config = dict(
    hidden_size=512,
    num_attention_heads=8,
    num_key_value_heads=8,
    head_dim=64,
    intermediate_size=1792,
    norm='rmsnorm',
    qk_norm=False,
    attn_scale=0.125,
    weight_decay=0.0,
    decay_fraction=1.0,
    decay_shape='pow',
    batch_tokens=65536,
    doc_mask=True,
    train_tokens=844900000,
    max_steps=12893,
)
Each number is 128 + 32 x the weight over the matrix's rms, rounded and kept within 0 to 255. Layers, rows and columns count from 0.

# layer 5 MLP up, 1792x512, rms 0.0377, rows 170-196, columns 0-127
[[190 175  91 166 133 102  69 108  94 183 231 155 165 112 159 125 208 147  99 132 125 141 160  73  99 124 169 157 125 102 123 118  86 111 111  77 141 165 116 149 160  84 155 149 149  97 164  81  90  53 132 160  95 115 110 125 144 132 182 141  72  66 127 156 162 134 113 134 155  90 107 144 189 133 187 118 133 161 151 142 115  83 166 132 187 123 129  94 134 136 109  99  84 139 140 106 178  97 139 165 135 141 113 133 128 177 110 149 143 117 177  92 134 147  70 128 131 143 140 111 119 143 119 110 107 114 102 110]
 [142 132 113 108 105 144 139 147 116  96 126 161  96  87 119  99 113  81 190 132 106 132 158 118 117 151  47 111 134 148 106  94 159 112 116 134 110 137 137 111 123 122 132 169 158 109 104  71 131  79 168 167 115 152 177 158 154 149 230 129 161 120 127 110  86 192 130 155 144 103 129  67 169 140 125 141 128 125 136 106 162 124  84 118 139 134 148 132 115  88 156  60 110 105 139 132 153  72 136  81 161 124  72 108 134 199  77 149 156 128  81  96 115 122 158 100 124 199 119 134 146 131  92 136  74  96 187  77]
 [100 106 129 155 180 203 143 120 139 118 145 133 166 123  68 146 152 182  92 169 162  87 103 126  43 135 129 110 133 154 135 106 159 164  94  74 123 160  68 169  73 149  80 100 122 179 144 140 242 124 128  97 119  99 114  84 110 151 151 144 114 136 208 148 114 124  91  49 108  89 169 133 103 123 119 106 183 114  87 121 157 138 166 148 121 193 141 106 145 170 126 114 158 182 126 161 110 170 108 111 108 123  55 146 157 124 118 120 124 143 122 117 115  91  95 135  97 153  51 109 120 100 129 120 192 145 107 103]
 [125 131 173 213 148 136 114 107 124  92 105 151 168 159 108 144 117 115 117  64 100 162  97 121  76 110  75 117 118 113 102 134 149 128 160 164 163 144 132 123 108 160  93 131 105 108 184 110 182  84 122 113 134 105  87 167 182 118 119 102 167 119 143  95 126 164 138 167  89 133 135 177 198 132  90 165 156 141 106 121 150 150 114 121 138  99 155 106  39  58 131 150 106 127 131 135 134  68 176  79  86 116 141 113  99  89 113 102  85 130 128  93 221 139 114 128 134 159 161 105  82  81  69  82 170 141 119 103]
 [131 185 146 109 128  79 106 149  81 199 168 154 158 140 129 123 119 111  94 165 121  68 133 171  87 220 116 206 111  63 103  96  85 133 117 132 174 114 148 121 163 180 147 123 107 166 126 194 147 187 125 158  88 120 107 126 120 130 116 154 107 135 117  99 112 105 100  81  52 156 200 180  58 128 150  82  99 105 154 195 192 109 133  89 211 171 104  82  94 109 116 177 133 103 118 144  66 110 142  90 132 118 170 143 100  78 104 147 203 164 179 153 171 122  84 108 146  89 113  67  46 107 112  99 111 181 104 142]
 [123 138 113 120 108 120 127 147  59 168 155 126  67 161 171 108 145  88  68 218 128 149 112  77 120 119 119 140  94 128  64 134 115  50 105 156 107 174 154 105 102 113  97 198 141 105 103 114 130 141 103 209 151 155 140 119 124  97  95  60 123 156 158 135 124 120 113 105 143 144 117 176 112 176  42  92 136 122 140  96 138 128 153 101 180 124 136 134 144 172 144 121 152  63  98 152 164 118 193 121 131 101 176 128 157 161 120 126 139 149 122 111 100 104 138  75 160  85 156 145 135 133 120 123 165 130 168 164]
 [146 132 167  99 131 137  94 121 105 100 119 120 172 143 139 140 146 155 156  98 116  73 123 123 162  95 141 133 109 114 151 163 134 112 204 157 146 109 119 134  61 105 100 211 139 165 116 133 138 138  81  84 123 116 103 142 136 140 147 103  93 146 144 112 144 153 169 114  56 134  89 110 117 125 104 170 139  99 121 153  90 115 107 174  78 140 128 178 120 136 139 156 117 131 122 144 101  67 174 100 179 106  80 123 124 116 139 136 149 157  89  88 122 134 116 108 104 103  84 123 141  87  88 129 141 140 136 140]
 [139 192 160 113 132 150 132 129 161 164 160 154 158 164 150 113 175 132 157 139 141  96 187 138 143 157  97 130  92 191 149 123 121 149  98  85 138 158 129  89  99 139 114 154 122 127 132 122 173  66 119 185 124 108 181 147 129  39 159 132 140 132 102 157 169 128 152  81 119 181 191 131  95 125 126  66  63 165  45 124  77 220  84 121 130 144 160 158 110  85 107  80 146 112 114 179 130 130  88 138 148  98 108 132  86 107 126 144 181 112 123 190 144 125 182  92  94 138 107 131 109 121 139 138 146 156 150  84]
 [129 119 105 130 163 128 105  71 122  75 101  94 159  77  81 146  21  69 127 130 166 100 108  82 107 128 157  99 164 175 140 158 127 130 112 131  58 144 112  72 124 138 123 137 118 158  75  97 162  81 127 134 156  97 117  89 146  65  65 115 142 131  43 135 183 123  81 144 100 175 112 117 142 143  97  91 103  99 155 137 107 128 157 116 115  99 142 128 106 117  95 189 108 126 144 202 132 149 150 162 200  92 167 195 246 117  61 108 151 141 178 131 112 141  84 143 109  80 187 140  93  89 142  74  11 108 110 218]
 [128 197 104 110 142 119 100  47 126 189 128  91 105 107  98 107 150 156 148  94 137 176 103  92 103 126  79 124 188  92 110 180 162 148 151 103 146  78 136 103 123  96 135 151 103 109 118 102 211 122  72 141 127 131 124 115 100 148 139 150 158  76  80 101 140  92 151 164 159 167 164 145 111 110 122  93 123 135 113 185 131  77 121 127 102 108  98 186  96 135 190 155 125 100  87 147  93 127 110 109 114 120 162  72  98 141 116 157 140 120 132 136 132  94 117 137  93 125 138  85  46 140 117 156 120  45 123 171]
 [123  46  96 134  75 147 183 120 108 126 185 152 168 147 128 146 143 125 141 172 126 110 142 183 151 126 150 134 151 120 136  67 156 150 134 152 141 154  99 105 110 145 100 222 155 149  94 148 135  96 137 132  89 115 145 159 136 107 173 139 133 131 126  98 141 118 133 130 124 177 122 109 145 181 129 153 115 119 106  80 135  91 137 173 106 110 129 138  57 195 143  91 117 140 105 116  72 167 132 118 158 125 136 103  82 122 151 120  74 114 143  75 158 104 150 104 135 134  80 134 180 206  96  80 133 105 144 121]
 [149 133  91 198  89 107 109 130 141 186  71 132 150 153 137 160 118  76 110 160 165 129 146  77 199 117 114 120 124 111 121 160 110 105 148 146 119 158 131 153 176 130 107  87 139  86 127 154 132 203 184 141 151 158 107 126 124 182 159  88 110 136 140 122 142 139 104 118 121 134 167 101 124 120 131 132 112  96 125  92 174 103 114 115 135 124 130 116  64 119 147 116 138  71 122  94  88  32 109 121 137 127 125 141  70 152 124 108 130 168 200 170 168 144  88 108 158 222 159 135 173 178 103 112  76 118 134 131]
 [166  77 166  99 180 110 141 110 111 134 136  62 192 139 104  93 184 181 187 133 102 176 173 161 147 134 106 130  99 153  92 140 136  87 149 124 150 139 128 133 100 107 119 202 141 124 126 181 111 109 129 168 141 168  90  97  78  99 144 135  97  94 166 103 142 149  75  99 117 113  74 129 133 145 107 132 127  84  97  99 121 130  93 126 188  71 113 135 128  89  15  72 126  57 108  65 152 123 128 115 119  98  88 114  95 174  92 137 131  69 169 202 165  84 145 105 143 140 147 149 132 192  98 127  90 122 187  68]
 [157 171 225 109  93 110 148 152 132 130 131 130 104  78 101  92 140 156 133 159  93 143 157 131 105 168 120 120  76 106 131 107 151 107  99 125 206 162 150  96 137 100  72  73 139  60 149 113 153 117 160 112 116 126  77 143 142 136 110 166 143 155 127 121 132 106 153 133  59 115 170 122  83 122 115 107 175 150 101 163 115 172 168 131 155  97 148  90 113 131 122 166  99 133 155  85 151 134 107 110 159 107 118  48 165  84 128 118 131  59 163 114 167 105 148 128 133  72 131 157 154 145  95 134 183 125  56 132]
 [ 95  49 113 128 102 115 119 117 146 105 139 159 141 132  53 152 164 124 119 121 160 163 129 156 160 115 108  96 159 139 140  83 120 194 162 163 129  67  93  94 134 138 138 152 119 151 135 183 145  66  98 129 135 173  73 144 105 133 167 138 149 143  78 104 148  78 162  65 131  92 111 151 175 136 157 165 174 143 120 113  61 155  93 155 129 133 146 118 131 120 106 105 178 164 131 135 109 163 125 158  66 114 113 128 147 101 105 125 140 102 151 115 132  88  90 130 121  95 111 165 111 109 120 145 145 170 103 160]
 [178 141 126 112  99  73 103  88  90 120 133 111 114  97 121 120 119 117 149 173 147  98 162 136 149 169  67 180 118  86 116  92 118 106 170 112 106 189 155 136 115 104  89  86 133  72 112 141 168 101 137 121 154  99 126 143 141 147 149 113 138 172 114 143 152  95 113  72 117 119 145 127 128  93  86 131 221 135 178 126  88 139 115 131 198 112 131 104 137  93 146 132  93  73 104 149 152 159 130 109  76 127 157 140 106  72 137 121 119 167 166 125 143 149 139 154 143 140 148 165  91 134  59 123  97 111 155 128]
 [ 73 138 184 137 114 144 137 147 178  86 131 143 149 110  78 134  74 149  78 119 126  96  89 107 141 111 174 166 156 111 145 143 115 115  81 123 138 115 177 181 116  98 101 176 146  96 161 113 178 123 105 109 139 108 122 148  83 126 143 158 135 155 159  78 119 128  96 118 155 110 115 132 146 200 114 124 135 128 134 154  87 159 103 150 125 121 125 144 152 150 151 171 176 124 101 132 111 181 145 115 141 117  52 153 148  98 122 140 177  81 143 135 133 120 171 135 135 129 144  83 127 113 114 144 100 126 129  92]
 [ 58 128  74 142 206 135 141 152 128 144 128  98 102  90 140  86 152 103 108 159 126 132 213 160 123 121 119 134 119 115 140 162 210 153 110 161 150 131 114 113 184  81 104 103  84 121  98 146  98 115 103 171  83 126 113  62 149 133 138 142 101 103 117 166 126 105 152 113  68  97 168 111 121 153 120 127 109 142 115 159  88  73  70 177 162 116 150 121 143  67 166 151 112 128 121 145 104 125 142  98  32 164 168  86 138 168 119 119 119 132 106 138 174 150 133 136 127 177  59 105 110 144 178 149 153 109 149 151]
 [111  93 140 189 131 122 130  93  93 114 110 139 111 106  89 119  70 130  67 154 110 144 122 165  91 185 190  84 229 200 161  88 131 128 110 173  78  81 115 163 133  69 131 213  87  50 135 151  97 140 102 153  87 107 124 120 106 107 106 110 161 143 102 152 133 154 137  61 102  96 149 159 101  94 160 177 117 157 137  79 123 184 115 127 117 128 150 128 106  88 153 134 140 108 121  89 113 125 100 189 104 186 140 124  98 125  97  89 161 161 142 160 156 156 151 123  69 148 135 214 167 119 119 112 144 109 138  86]
 [168 122 141 112 138  93 133 128 148 112 143 190 159 141 150 102 155 175 176 140 163 156 102 150 100 123 139 122 154 201 182  96  71 160 138 112 157  93 188 106 102 158 170 195 140 108 139  67 142 191 114  85 114 111 102 103 127 122 133 105 158 133 111  76 108 192  97 104  77 132 138 113 143 117 133 110 145 177 103 147  73 125 196 108 118 174 116  86 105 129  67 120 131 101 123 165 122 110  89 158  88 126 119 126 170  84 138 129 127 114  97 107 129 168  99  89 122 169 102 113 112 112 116 102  94 115 120 129]
 [164 186 113 179 174 127  99 154 160  89 194 119  91 177 109 134 166  85 158 130  86 135 143 196  75 112 128 121 125 105 173 144 126 167 119 174  57 183 146  67 188 180  76  88 123  85 135  88 126  83 176  86 186 149 150 184 125  94 148 150 177 137 114  84 160 139 191  91 136 172 119  62 134 152 142 143 106 153  55 110  77  91 147 114  62 150 167 154 114  96  74 127  99 144 199  68 160 112 136  77 144  71  94  93 121 103 131 156  94 103 145 110 157 115 201 106  93 169 149 102 173 104 154 110  48 125 147  97]
 [119  88 102 130 158  87  70 122 123 112 132 168 123  98 133 112 167 106  58 132 129 111  95 174 133 145 136 135 134 121 119 132 136 108 107 120  72  84 118 145  43 139 133 107 176 102  51 125  85  90 176 128 141 106 163 126 116 126 167 112 102 167 182  92 153 122  90 128 101  86 154  92 123 114 171  94 116 155 112 162 130  67 112 103  86 121 130 150 163 153 122 126  92 124 130 193 181  91 142 132 150 110 172  78 121 134 152 181 118 149 139 154  97 150 162 114 124 118 121 146 176  99 169 131 164 149 126  65]
 [171  92  89 104 136 102  98 159 106  90 140 114 120  69  73 137 118  75 118 136  76 168 111 100 122 198 156 141  80 137 146 102 143 155 111 123 188 128  86  80 158  51 114 138 116  91 205 112 145 123 118 132 138 164 102 137 156 170 143 118 190 106  74  95 142 159 103 161 124 194 190 100 108 214 125 124 119 151 163 117 164 213 140 132  92 115 134 205  96  86 144 158 107  92 100 137  95 176 143 159 147 142 163 115 149 138  87 125 142 166 163  71 149 146  93 107 164 118 155  41  60 127 152 107  90 138  90 153]
 [164 142 119 168 154 109 145  96 117 161 121 144 157  91 163 136 141 131 129 139  91 116  65 114 130 117 103 139 152 142  84 151 140 152 167  97 158 171 162 162 116  88 177  77 127 135 143 135 197 106 159 159  59 126 129  85  95  98  80  93 160 112  73 115 158  78 149 109  98 124 141 132 147  87 110 136 132 158 120 122 110 139 114 117 132 108 118 146  76 161 126 150 138  99 155 191 146 121 145  98 150 146 164 109 148 155 141 115 117 151 140 149 132 122 150 136  95 128  93  93 134 134 111 104  99 151  90 144]
 [109 140 135  70 141 145 119 114 202 107 119 142 121 190 122 116 157 159 132  86  99 120 121 138 100 113 121 106 128 159 175  91 175 128 122 138 128 166 130 125  97 120 116 139 126 140 101 120 123 161 116 129 124 155  51 156 103 206 140  87 124 159 116 165 117 174 133 163 123 115 129  81  95 174  98 133 131 183 133 142 138 137 116 115 151 162  53 149  82 144 174 134 141 100 109  87 168 120  96 139 101  88 113 162  96 109  98 160 114 111 153 149 152 122 188 136 121  88 118 127 162 113  99  97 134 113 143  91]
 [105 146 185 148 186 124 150 113 203 145  98 163  72 161 126 190 142 116  87 149 115 137 112 179 138 160 146 171 117 147 111  68 113  69 109 151 166 119 184 100 187  90 162 134 179 139 122  99 116 141 161 142 129 120 127 132 188 148  74 135 105  82 146  78 135 110  67 165 126 121  96  90 131 115  74 142 124 204 128 200 128 132 105  94 210 144 118  59 154 129 111 148 138  68 139 154 118 165 124 120 104 172 156 137 137 115 147  82 167 136  90  85 149 153 164 154 132 107 102 162 110 131 135 121  92 133  90 153]
 [143 100 109 113 125 143 156 129 160 121 183  99 108 157 142  95  63 106 156 114 137 121  87 126 136  89 116 141 123 127 118 156 149 157 124 125 147 170  91 133 108 127 119 129 158 109 110 197 102 138 172 138 126 123  99 140 120 125 184 120 124 123  98 110 153 132 141 179 151 124 182 170 141 137 137 160 155 113 124 151 145 145 110 148 134 114 150 199 102 129 102 121 168 178 141 128 150 117 104 126 125 154 133 115  85 124 175  92 183 184 160 152 126 160 151  86 141 140 140 102 107 119  88  73  96 153 102 126]]
# layer 5 MLP down (transposed), 1792x512, rms 0.0377, rows 170-196, columns 0-127
[[ 79  89 135 159 118 159 165 110 116 100 137 110 111 126 172 127 105 126 131  84 109 133 183 116 189 152 120 137  84 118 127  84 162  91 110 150 185 120 151  85 141 128 151 135 179 145 130  76 135  93 213 117 138  78  86  82  98 135  98 117 185 106 174 100  84 104 146 149 118 121 142 147 157 169 115 117 133 114 108 149 191  85 144 158 154 107 162 132 211 143 158 139 116 127  88 133 114 114 168 127  26 136 130 152 150 148 157  99 150 141 191  74 107 126 110 167 101 130 133  66 157 118 134 120 149 120 131 149]
 [ 70 149 135 109  81  79  74 147 131  89  58 136 159 142  84 133 110 105 128  82 123 110  95  96 142 145 132 145 117 142 145  95 104 136 131 112 120 141 180  79 146 153 108 101  73 159 146  95 103 165  64 128 109 167 122 138  69 149 146 105 133 109 136 172 100 141 113 107 134  74 153 112 116  75 117  95 137 107 156  44 176 119  76  89 129 142 130 138 109 131 185 141 130 134 146 124 129  80 171 123 116 151 164 179 113  90 176 153 148 145 144 117  75 110 133  74 100 121 122 150 146 130 166  85 163 114 128  78]
 [147 153  78 124 140  96 163 103 107 221 112 105 139 173 111 122 114  86 121 139 119  99 154 131 196 137 129 139 154 148 100 106 110 115 117 162 173 151 156 145 122 111 136 126 178  67 116 138 121 125 179 188 116 131 138 141 149 104 133 134 129 151  99 134 173 168 145 140 138 120 142 152 110 106 153 133 134 127 145 112 149 160 130  83 137 114 122 112 131 160 108 128 118 129 102 148 150 128 146 100 175 121 138 122 185 125 144 154 113 112 129 132 180  84 120  91 157 121 158 110 117 127 120 154  48 179 154  83]
 [112 129 110 112 123 105 125 143 154 167 172 118  99  94 124 114 164 192 136 167 127 171 188 159 151 133 166 129 106 152 125 108 115 117 161 153 107  96 129 108 112 139 118  99 129 194  68 103  69  83 167 133 138 133  85  87 128 112  98 120 126 109 174  96 152 150 120 109 154 136 128 109 104 122 122 130 144 142 162 141 113 139 172 125  76 149 113 112 132  95 101 130 185 146 124 140  89 125  49  96 150  98 118 127 156 118  89 135 145 117  76 171  74 153 139 143 128  96 117 177 119 131 154 115 134 119 117 143]
 [127 121 167 129 159 109 193  80  84 203 173 107 130 205 159 131 129 114 120 195  46 104  78 151 107 188 104 122  56 114 139 119 100  89 115 181  94 166 152 144 144 141 185 143 138 179 155 136 115  87 165  66 138 212 114 196 172  72  63 183 140  87  69 118  60 109 128  98 124 104  71 213 115 147 147 115 130  81 115  95 199 199 172 124  49  75 105 154 160 109 115 119 150 142 160 114 110 113 129 130 133  82 160 147  86  84  79  73 160 125 127 110 212 141 128 132 105 125 145 144  60 105 151 168 169 217 134 115]
 [103 152 154 113 117 152 172 123 116  91 174 100 157 122  99 134 131 135  77 133  60 130 119  88 120 105 102  49  86  68  96 123 111 151 102  93  98 127 101 158 150 142  65 189 150 148 149 125  88 128 150 129 150 102  88 123 163 122 131 138 109  86 122 162  81 165 113 167 172  95 140 130 169  85 119 121  71  82  87  97 136 170 145 185 159 134 142 120  89 110 136 107 146  99 160 122 176 143 152 138  91 124  87 152 122 127  96 141 141 126 172 139 163 120  96 149 166 125 114 112 141 130 106 105  98 108 137 122]
 [141 119 155 100 211 132 138 105 154 123  79  92 115 120 110  90  83 101 132  97 144 168 182 150 181 110 163 119 115 120 173 146 118 122 128 157 113 128 136 154 142 172  85 117 106  90 172 169 100 179  58 157 118 115 134 174 166 125 132 117  60  96 155 153 190 146  87  67 150 134 174 212 139 168 176  93 140 116 197 156 135 154 173 103 161 108 112 147  95  30  74 135 165 152 138 179 120 156 141 120 126 101 123 148 101 147 186  71 173 199 126  95 156 133 157 100 197 118 100 120 121 149 135 128 153 119  87 104]
 [112 167 119  36 159 133 115 193 147 154 143 163 153 161 105 177 186 169 176 122  83  18 232 186  99 133 133 111 124  87 151  75 167  65 108  30  95 147  42 174 146  98  94 129 126 193 183  81 171 195  60 168 161 110 130 202 143  94 152 137 132 198  46 181 168 148 143  81 108  89 114  74 150 168 166 140  80 161 119 180  87 183  97 147 130  82 147 124  96 119 192  18 110  46 105 137  82 105  56 100 153  45 202 133  73 106 162 158  83 110  93 166 117 183 202 102 122 110  83 105  69 104 155  91 132 155 182 126]
 [124 151  94 147 120 154 154 187  96 159 113 150 109 126  93  58 125 150 133 208 181 175 165 110 164  95 140 113 102 167 125 138 136 125 180 155 117 165 130 150 123 139  64 163 156 146 111 155 117 207 132 199 125  61  81 124 173 106 130 150 174  96 101 152 164 145 156  99 161 169 134  96  96 102 131  92  45 100 173  38 170 144 152 153 125 162 165  61 132  38  36 134 131 229 147 147 145 130 146  70 160 139 162 137 214  89  74 178 127 101 155 112  74 118 165 111 127 154 119 131  99 127 141 166 143 106 197  86]
 [ 98 132 138 158 111 159 164 153 104 131 113 141 174 146 177 115 127  89 120 155 133  96 171 113 134 153 166 131 127 214 152  89 145  90 114 126 101 157 159  99 153 166 179 145 139 105  86 124  93 129 170 111 145 154 101 163 111 119 158  88  48  90 122 104  98 147 140 163  91 143  72 129 135 129 135 109 132 124 101 101 116 127 169 131 179 150 170  95 118  69 143  93 138 115 127  74 147 150 145 150 132 123 155 230 142 137 110  97 100 132 139  95 126 155 131 109 115 120  60 196 160 153 163 104 110 155 118 174]
 [159 138 119  90 138 171  85 145 156 153 112  96 143 155 138 125 124 201 182 180 109 138 109  92 140 204 127 119  93  82  85  68  95 116 103 129 124 121 151 148 198 174 127 136 102 136 120 104 138 203 109 182 101  87 107 118 119 133 102  86 172 117 161 112 149  85 129  98  69 146 140 136 144 139 131 163 119 174 126 114 155  90 119  75 104 127 149 178 146 120  99 134 129 128 127 143 215 113 114 133 155 100  79 150 167 118 140  98  92 154 128  83 153 173 120 146 174  72 142 138  66 161 119 143 120  42 131 140]
 [121  85 194 165 163 105 185 165  94 160 133 124 133 101 123 108 112 102 149 150 140 177 177 113 120  83 131  53  98 127  95 133 166  84 105 137 145 158 112  93 115  94 138  97  97 173 114 103 150 127  84  94 119 183 165 121 129 150 134  86 103 152 147 181 136 146  46 108 110 122 111 174 117 122 150  92 127  92 134 119 143 112 130 108 132 122 148 147 159  91 177 155 114 152 159 117 133  74 110 166 122 176 173 126 123 131 145  99 163 179 133 100 181 119 100 157 200 144 181 107 180 114 142  16 128 184 144 117]
 [191 169 114 140 143 122 128 133 130 171 206 134 109  76 162 116  96 174 172 174 139 117  76 141 181 144  87  88 107 160 118 110 100 123  43 182 155 110 114 149 108 128 124 146  98  90 147 149 114  88 106 201 122 183 108 128  60 135 153 100 118 114 116 165 192  98  94  91 106 126  92 145 139 101 118 145 171 135 145 166 152 144  98  82  34 116 165 115 115  84  34  57 114  94 140 151 178 199 178 160 102 126  62 150 153  89  91 153 146   3 125 146 107 156 120 133 147 100 149 121 130 162 148 116 170 211  92  63]
 [151 147  80 135 115 131 107 124 138  61 161 107 130 128 130 154 187  90 152 131 152 166 116 117 100 130 120 152 152  87 156 141 149 149 153 161 124 137 161 140 140 107 139 125 133 126 153 230  83  65 118 110 114 113 148 172  74 148  76  67  80 139 109 173 138 112  88 123 167 142 173 133 148 140 130  76  70  94 142 152 137  35 156 102  90 142  78 114 126  55 162 144 120  74 143  84 116  91 159 171  94 124 126 117 126 126 113 104 134 163 121 113 101 106 167 116 108 126 137 170 112 106 134  85 151 119 125 118]
 [137 131 142  99 139 114  74 178 117 126  87 117 106 106 200  58 112 151 106 110 157 146 128 115 107  76 116  83  96 108 124 117 116 132 173 109 120 167 128 176 119 101 164 100  97 136  86 143  97 155 116 108 116 124 100 153  64 166 144 139 136 121 166 139  99 107 179 169  80 123 122 142 166 175 118 141 143 151 109 141 135 140 155 101 149 133 114 117 145 161 188 144 152 137 122  87 112 113 107  95 140 119  71 152  94 156 104 115  55 151 132  70 152 164 161 180  83  92 133 138 100 110 147 136 113 116  88 151]
 [148 119 172 165  86 112 133 102  82  97  91 142 128  96 101 103  99 174  89  77  91 118 117 106 135  85 156  73 121  62 143 123 117 178 143 121  91 183  97 118 185 137 132 142 163 132 153 135 109 100 115 130 130 139 121 107 103 147 191 102 107 114 111 115 132 178 132 140 140 147 137 130 158 109 106 138 132  91 138 121 133 122 145 157 164 150 156 167 183 119 110  88 135 134 119  70 117  69  79 126  96 136 143 128  56 136  87  93 174 154  72 129 153 128  83 169 184 120 115 122 169 104  95 126 120 135 103 120]
 [178 106 196 155 109  67  78 138 155 152 136 111  80 127 157 175 158 111 103 114 161 151 154  91 118 104 128 123  70 101 100 131 187 102 156 178 135 166 132 111 118 172 121 146 140 120  96 105 194 156  79 170 137  95 140 120 137 149  94 183 121 191 142  73 121 110 139 105 113 156  72 155 131 102 116 135 133 139 117  65 133 136  94 176 210  76 179 102 134 165 133 112 173 134 179 118 164  78 132  65 188 108 235 108 156  85 154 133 142 143 176 139 112 149 148  31 107  85 166 102 185 171 108 130 169 145 137 167]
 [135 184 121 163 133 111 122  70 130 112 156 164 139  91 105  98 146 157 129 138 117 116 157 134 126  85 143  95 101 125 165 119 130 104  64 117 173  82 142  82 124 140 142 139 159 117  90 114 126 117  89 122  95 135  75 126 126 148 130 182 150 185 127  73 158 119 117 139 104 113 139 102 120 170 166  82 171  78  81 147 125 154 117 133 149 149 129 162 161 156 142  70 135 129  95  73 140 152 100 106 202 210 165  96 145 102 126 139 150 163 125 148  74 112 169 160 115 133  79 127 109 153 169 155 168 149  85 141]
 [173 107  85 101 109 160 131 115 140  85 157  86 122 153 133 150  72  50 210 104 153  83 126  91  94 142 182 142 116 105 100 150  94  96 154 160 134  82 142 178 108 108 112  99 121 141 177  87 146 122 156 132 206 106 116 115  64 154  77 119 143 165 150 145  86 169 111 148 111 143 147 140  97 179 166 116 132 136 144  80 137  82 209  89  89 158 120 126  73  54 115 147 155 161  76 139 223  60 128 107 163 109  79  91 107 100  80 120 110 194 125 105 104 139 112 163 127  67 102 127 184 110 164 183  99 111  84 156]
 [109 167 120  94 120 180 126 131  98 159 123 141 109 124  73 125 110 115 159 188 146 105 213 103 160 163  92 102 141 126 148 144 142 102 101 132 101 138  97 134  84 147 111  91 140  63 119 108  63  57  97 145 151 134 133  93  87 163  68 166 119 159 105 141 181  94  97 103 198 150 107 136 106 136 159 150 184 117 103 156 159 109 108 180 147  88 112 175  99 146  90 108 185 164 134 143 114 156 152 131 110 132  38 136 163  81  70 106 121 143 138  66 128 115 122 190 138 122 156 125 133 141 137 118 148 134 132 142]
 [ 75 153 110 176 110 138 133 123 137 158  73 131 114 111 141 171 131 164  94 148 122 104  84  95 187 110  91 134 145 121 112 113  92 128 183 108 106  91 112 148 138 113 125 166 100 106 147  80 133 139 134 125 144  99 151 116 125 124 127 172 113 147  85 102 150  87 172 146 133  90 193 145 157 140  94 163 104  99 195 160 180  94  95 173 150 131 125 122 142 167 149 133 114 151 122 114 139 133 123 129 143  89  63 140 144 143 129 120 140 105  94  71 163  67 116 121 111 113 156  97 109 156 133 153 156 133  99  66]
 [121 172 136  40 133 101 136 140 187  51 178 137  77 196 146 125  98  83  88 173  83 121 199 142 180 124 137 193 139 205 146  64 118 128  89 179 183 144 182 103 100 147  77  91  93 130 110 133 134 138 162 187  83  90 155 149 133 166  86 167 143 147 126 200 111 127 101 191 143  50 136 104 154 130 176 120 109 109 163  75 131 176 195  95 122  65 176  66 164  87 108 163 143 122 131 166 141  78 174 121  81 139 182  45 133 166 127 216 136 223  78 112 100  72 192 187 141  95 147 139  79  77 115 118 160 156 147  76]
 [134 166 151 134 108 104 144 148 116 110 152 127 119 127 113 161  98 151 119  80 134 118 163 158 153  71 149 114 137 135 130 130 142 100 200 175  40  86  99 118 122 135  91 176 143 151  99 121  64  81 128 117 138 191 136 107 134 131 102  77 136 125 157 126 164 106 122 126 134  90 110 102 172 108 136 126 122 143  61 144  99 136 128 135 147 167 145 103 139 113 118  81  93 140 145 129 149 117 115 117 115  89 138  89 159 156 181 139 153 123 116 140 144 134 101 177 125 133 138 153  95 103 161 103 150 169 106 143]
 [136 123 159 124 137 146 125  66 144 134  95 106 184 122 109 170 105 138 102  84 164 138 133 109 143 118 172  72 118 129 132 157 159 158 166 152 100 172 115 146 136 100 109 189 130 129 166 101 165  85 165  82 136 164 140 141 106 148 104  78 174 141 103 209 127 146 141 175 162  75 143 123 169 125 172 150 113 165 137 161 157 163 196  92 130 111 150 104  75  82 121  57 205 163 147  93  65 137 166 135 104 150 193 126 143  67 144  74 128 150 143 123 118 139 150 142 151  66 109 122 115 113 183 162 142 167 135 163]
 [125 118 120 175 116 132 116 111 124 182 108 145  93 163 109 133 160  82 157 127 159  78 113 113 191 109 152 117  88 116 129 159 113 126 121 113  97  83 114 146 120 108 139  91  73 168 151 156 135 171 153 112 124 127  88 177 159 105 149 140 113 151 113 206 113 144 106 153 154 109 121  88 132 127 173 168 123  92 151 138 175 126 142 133 104  63 121  83 135 148 141 118 139 149  55 116 148 148 169 155 118 143  55 123 148 170 146 175 156 102 126  97 150 117 103 143 122 127 121 106 150 138 140 172 138 102 142 135]
 [103 135 147  81  93 178 132 145 132 138  81 120 166 116 130 133 157 158 165 172 110 134 150 144 139 179 128 130 122 140 125 172 143 103 149  59 140  91 101 121 110  41 147 143 158 178 113  84 120 130 166 149  80 111 132 113 191 124 130 187 134 135 139 115  77 123 123 154  78 119 149 116 102 191 113  71 148 137 133 150 131 160 109 147  92 118 129 146 134 196 199  95 151 123 132 155 144 199  71  82 149  96 112 220 151 139 111 186 173  83 225 143  51 199 114 138 114  78 152 123 142  91 169  74 121  96  64 102]
 [122 128 150  82 139 135 130 127 136 113  77 147 107  91 135 122 132 174 180 127 101 137 115 114 177  96 129 162 147 120 160  71 109 140 161  96 142  90 137 166  84 124  84 140 132 132 139 122 135 101 149 163 128 117 145 117 114 125 110  93 151 165 133  90 191  92 152  83 139 112 107  95 129 140 126 112 102 145 120 106 124  99 145  91 157 137 118 131  96 111 126 143 140  97  88 171 174 158 136 118 109 112 114 134 102 140 132 150 122 137 187 111 133 146 146 143 142 166 174 157 108  74 163 136 168 130 171  86]]